config.yaml
n_layer: 13
d_model: 128
n_head: 2
n_kv_head: 1
head_dim: 64
d_mlp: 320
vocab_size: 3271
activation: "swiglu"
norm: "layernorm"
norm_place: "pre"
norm_eps: 1e-05
positions: "rope"
rope_base: 10000.0
rope_fraction: 1.0
qk_norm: true
attn_scale: 0.125
bias: "none"
tie_embeddings: false
parallel_block: false
init: "uniform"
init_std_qkv: 0.0461
init_std_o: 0.00905
init_std_up: 0.0461
init_std_down: 0.00572
optimizer: "cautious_adamw"
lr: 0.00251
lr_mult_qkv: 0.7
beta1: 0.9
beta2: 0.99
lr_head: 0.0052
warmup_steps: 312
schedule: "wsd"
decay_fraction: 0.296
decay_shape: "linear"
final_lr_fraction: 0.1
batch_tokens: 16384
seq_len: 512
doc_mask: true
train_tokens: 90170000
steps: 5504
dataset: "wikipedia_en"
Each number is 500 + 25 x the weight over its row's rms, rounded and kept within 0 to 999. Layers, rows and columns count from 0. Numbers have three digits each. The size before them is the row's rms in percent of the matrix's.

# layer 8 MLP gate, 320x128, rms 0.163, rows 280-319, columns 0-31
107:516519532493447515489494531519507490502510515521457505532489495472539517479469499466472501535536
098:513485523541496536495500504526504470543485514521486537487483508430525521414529514478502525505517
098:462505551480527489491508500466471513493547483534506478510472506467477496519530466483470504517519
104:489468494490467501493544495536480457497500506505478488510469524503558524499498457520504527484526
101:516429483499505471534457444491475481483490539518502531513539493475521485521515520549490512499507
093:490523488495516505522506505510508476504517497519479444507440496499445458493424533533507495522518
100:485481474505500470538536503482502459506491475524481452529495554484451473521484471526518534496542
103:544469474468507487505532431546499494499519473529494460538505527495475525525526491489498488521523
102:515469485562503506557491498482470484487438483510513477478531534445537468503506545516506493559500
107:493524517543506499534509509480504485454474494482516498453527497487480463527521527511545538527530
095:513502494508520497520509444511474522439469517465479509470533500480549480519480468529478522520520
096:565505514539480524484500451535505505486520525442543523435484482477519492499537530487478464487514
105:481501499463513524496481509519502508528479462486509502469498526519530529549494507479444505545515
096:492508512484487494509514469539514492475477502481498476485500514510514493498510518521489492492524
110:500465492494467543534477462519505484484516477462527512509516479474535507542472518538513489529507
093:472487519513485532503546503454478461479518497462476505524499535505536460510512488506487526502528
101:500505511530491520519526515503469454463499496518463489472501489478473465515506482474529533531521
096:491487513470521516508510481504501499437493471557498496509515521494557547470481458528503497480486
103:543482488499515494508495480498494500476450447491483486458473471503551461488535481547475505563538
094:543504475504502512496497505501523471491463434511504497496494456501506492479487495508509504538504
098:540484533515513508513498478547462530516496519484462504488483485520526533510547515523496509517532
107:447507512497523490469472497507533527485477482535525499514464499502549503518502473470503510544518
094:534473507537487524472472489561523491522505486522535483459447458466537516499515491544478518542498
101:496497524553482520491469504486505478466498476478514486503492516417483477497540516480532513563546
090:509471499473536499459425495493511469496445448535500474481504520482491497504515520481514504534521
098:514508510467519527528525499507471492537464516557504508527504481486545484516478552500494451502494
093:489504514522514536463509493490502506488502481506490513467499512474541510505457509513562470501510
099:536502507471518519502481530458483466510479445511484482497465468507526481491499456547513510546516
102:521500540519521501463551481506465505434487507474527532474519490509510511462496549501488510540536
121:499504485514509508524478498470505526481463462475502493497462494482500550513490478484503538483532
099:458472482442466464527494487505496503510500473549484453480503546481531493462516504499446508502507
107:494446537487515499539475510514505493508531453555492448469542506501472465511514530494466498522520
103:490453487504532510532503429533453505488489469512498513511522503513520477518481491500518522519526
100:523511482510519529478466511505486517469492493525495496507513518490475472538463526460519501564508
092:506514547475466534500510527504521466485475515495519511513494498512538516528509546479453501496501
095:500476503474494467475463529487513459444454494495462504517514501485502497512509521485464510529503
100:516479481513475516486532478490516483473502513544514479485490482472520518539511505492504489530499
107:474509483512484516498471467515533516469497496497534518458507501513504440473523452478471468493551
102:478517520499449568514504491511483520515466496497480454514489485454501479493464518523461517536520
106:522487533532518509499500501524525498483488503526511475478446521473515508484532474486493546509514
# layer 8 MLP up, 320x128, rms 0.149, rows 280-319, columns 0-31
104:474511513489475501487476467526489479500526531550464482531480500549478514491520498505514518517477
097:486496477484520505544501486434491468490514543471492511456496549487483446553523532508527492487500
093:483445554497512459474519490483482519486498543498504482455507519481495524461446528510525497493539
103:522482502478502503486499540482468502520516510493472495470504497538447522514502488479486536511496
102:485517531568507502504481501503517512476523446486479454580512460504491511525503514533525486497505
098:525520505498473510492526476501514453502561478492507541482522506536486539463474501514478482511494
098:499533531483508494536532559461491495496523519522475492493491504520498486459473473512541504520502
101:497500547494497503573509472476480554507506495515485539510507465475478485485479540508470509554501
106:508496515504511519468475491494493489516516531495541509495509484503476504452563471510502498484510
109:550508449542538495458493502449502494475497455529468469489538549502475499475537463513477549497500
097:501482482501487477538458455520541474528526471564487468511504464501464491515524510471453483531498
096:505536473509499492484478498540525474507510496500513525506502473500480532502479496520478506540507
098:455514493487461506471498471527533511481494501500488461535506520468489538506491544514448482513519
096:492510514511471527497493445464455476492500539518504487458471507475506510465495539506510524449494
101:528476487487457493467468503529520482524490513508476478484507500451542445518458509497513466515496
092:475501464520483484486462490522494525516481499512497528498504458498500507567448506535452499457518
113:487515525503524511475532520460486477507481503499488498490486524500517491470509456437483488469507
095:476470502524475461458485496531486488502507504550523487549479504537523444542488518492512488512489
105:487526522507499488512514561536469511529518516498526514488468468512482484462463483426523522552488
093:521515503524501492502516475501487524475529468463489459565533475478504495445508515455530494494505
102:528489483501481478484518453536501516468512512512524456517516534479497511477520513529473472510487
105:463474455492469497483560510468481485486473471561490511508465537488493525561547522503517510504488
093:486505524592506496520504560521508513500486501486500494480483474471503532493504502551526486514464
098:497503533548506546479480507461481478487470481465500472506504519523461503472505467489504504517476
089:488474556475520492494439532502457500498477474549468495488495498515527521507546500522531499486506
095:457492487508505533487477521454521520511517486496504484475472484491487479512476431538475525500493
100:497508492445503491487496451486485477524529495512537510483486480485471471522503512474489522497520
100:513528512521461519488494486485456535484528463527486543532541491530533493445484474462494500517483
108:524528530472501489522531541518505512502474506493499490527507496534530477471471454525521539483471
112:543441460508494521516518526508471491554492477497531514494494477533521518520505477541502464441509
102:525448551525531476479502520482464494497490481537487527515545490492479531501531511470509502510472
100:535499482478492498517467468529456519484544518483465484527506506521463507501504523504519507518492
101:508508534485479526490482504521507474504493519503563496515484467489509476493506497497467473488485
107:486492474506468518427484498447514468471478480504532487477495508472482499518485502466457509523509
096:517495504492443493553481492476509539507565503520501528482487488446495494496479541491476499519498
103:470481517488508532504528546546516485480502506470491501461514518479489463458471540494490510474527
097:470513484496476513526496488512543468501532495519498472509496506466481517510499475536484453519502
103:526480510453474462524531539457497472489525462508468480546449510500481508515504524545536520484473
095:515464482506506498504483474468526513509461533490446497525494451487520487514519458515498521514508
102:465496480492535485478444491463493514488523492491525494537502489482481478488476489487497498494517
# layer 8 MLP down (transposed), 320x128, rms 0.146, rows 280-319, columns 0-31
106:513517554527446498503548520534473504518470520524483492508507516500486519506518492485518531502551
098:484531447524501474447476477493540484473532474478501486486500476493526483487492482490511501517479
092:478497488505510510547505536516540421504490502525501508498480529493511505484501497518500486488390
100:453499513505487506497509502492495533545508482474505514516515503509500557518495492456482502540505
102:496530545553535501494520507484491526489524522467512453504523511514476512511508479528518506452518
101:510526496491485498519451511474511522547493458526476485502531484489467539517474500512481474461464
098:506527462501499514493501520504507487489514522541508538525485491565464489474486469498504484465462
101:493529512479485508484495513469507504490524501516478474501467449561539459487509516502468495477430
104:531483489511476501487505530453448480461537473504510454488492482500522510474534496515513484491559
106:509559500550460487497522466506498524507439449479480534479490522513500496503501518491493498490541
098:478486503492465534495527524549505468532547498510495461496453510488491472513505522497509531508510
096:468518542447529499451478502505483470490478466475503484527533513490485486481481477492473506515530
094:522518484511530489511494501519499477503466518477522475504532458524490539523493536503470492466454
096:507499473482479497483507465465495486546488500522508506475489491522493492491485516486463453566487
103:480546493499470509501486492496538487481504494516523503523471543500491461497507510534502463518466
092:483498519512504538499452480490544528537466560514497476486525497489515508526507522523471496492497
110:540509519466561504474533506519495469474509506501511514479537555480460468450522466487528509507449
097:518484484538519515531497508525477516472506532510453462496458563500480471479501508480493442478509
103:532480508524545492506514517542481512480453475454495498491485474443491481491498498473514505510590
095:539452499490466501489514516468530500509455501480502509530520489530540497527500487466510504520464
103:491528513496443521455509487526489489483488469450498482491500573486501513470552465529496502511507
103:461506502508496549492469483473488501561495473521465520520502481562511506525530529464534505473482
091:460505458501522503461517544469503477504513470490526520522489519502526478499534491532509527513482
101:484478468565506518537456479464489510530499496526515524510479490476448525522508505484489514531443
090:504527513487477483502508506513484550515514522504492510515497541518477522533438493506502499440454
097:517476495472486469452501458518497498519462503506515502489524466475493524499537517508529499482515
102:468487474482532474511520498527484443510538485468523539489516466527480494524511507515541529500494
100:545533507473500479486465465507487545539499529458503493471537508496515486496483508483470470497556
102:521493493519488505503477524495497536516487557491532502494510469457507480487550545481507484457536
111:485454555516524492512491491458533474466517509475476532480482533510508531464495535524507491456542
101:516596472509503514488526517530488490478479449481530520482486521525457528491486507497518513512484
097:545467520464488523533525486477471486523514510485507475489467540466470484517524529496483490506537
103:500544511512520504475494450504501501538523503511477467452486492516478471526487494521528522486519
094:508545524521496489512486516471550496491497488514501508517508511469502503472525482515531483469372
092:510564461559504484491493512444486490504492487490477517516490546501495511496532482487502506465547
101:480558507495500452512500488519474498521464461537494500536499454503489480542494514490480529549594
095:495487495552516518478501481525499533511517511527464487500478519516514498527528519488513466463504
102:547535455512471485506490473513507520471515498493512497479535480484531492464462455466508491508526
096:495465512483495502498558526510485513515495470503508459516487489473495512497523496503483481517483
104:476494500475481487486539559447485515478487506477521519492523470495507505572512484509471512479490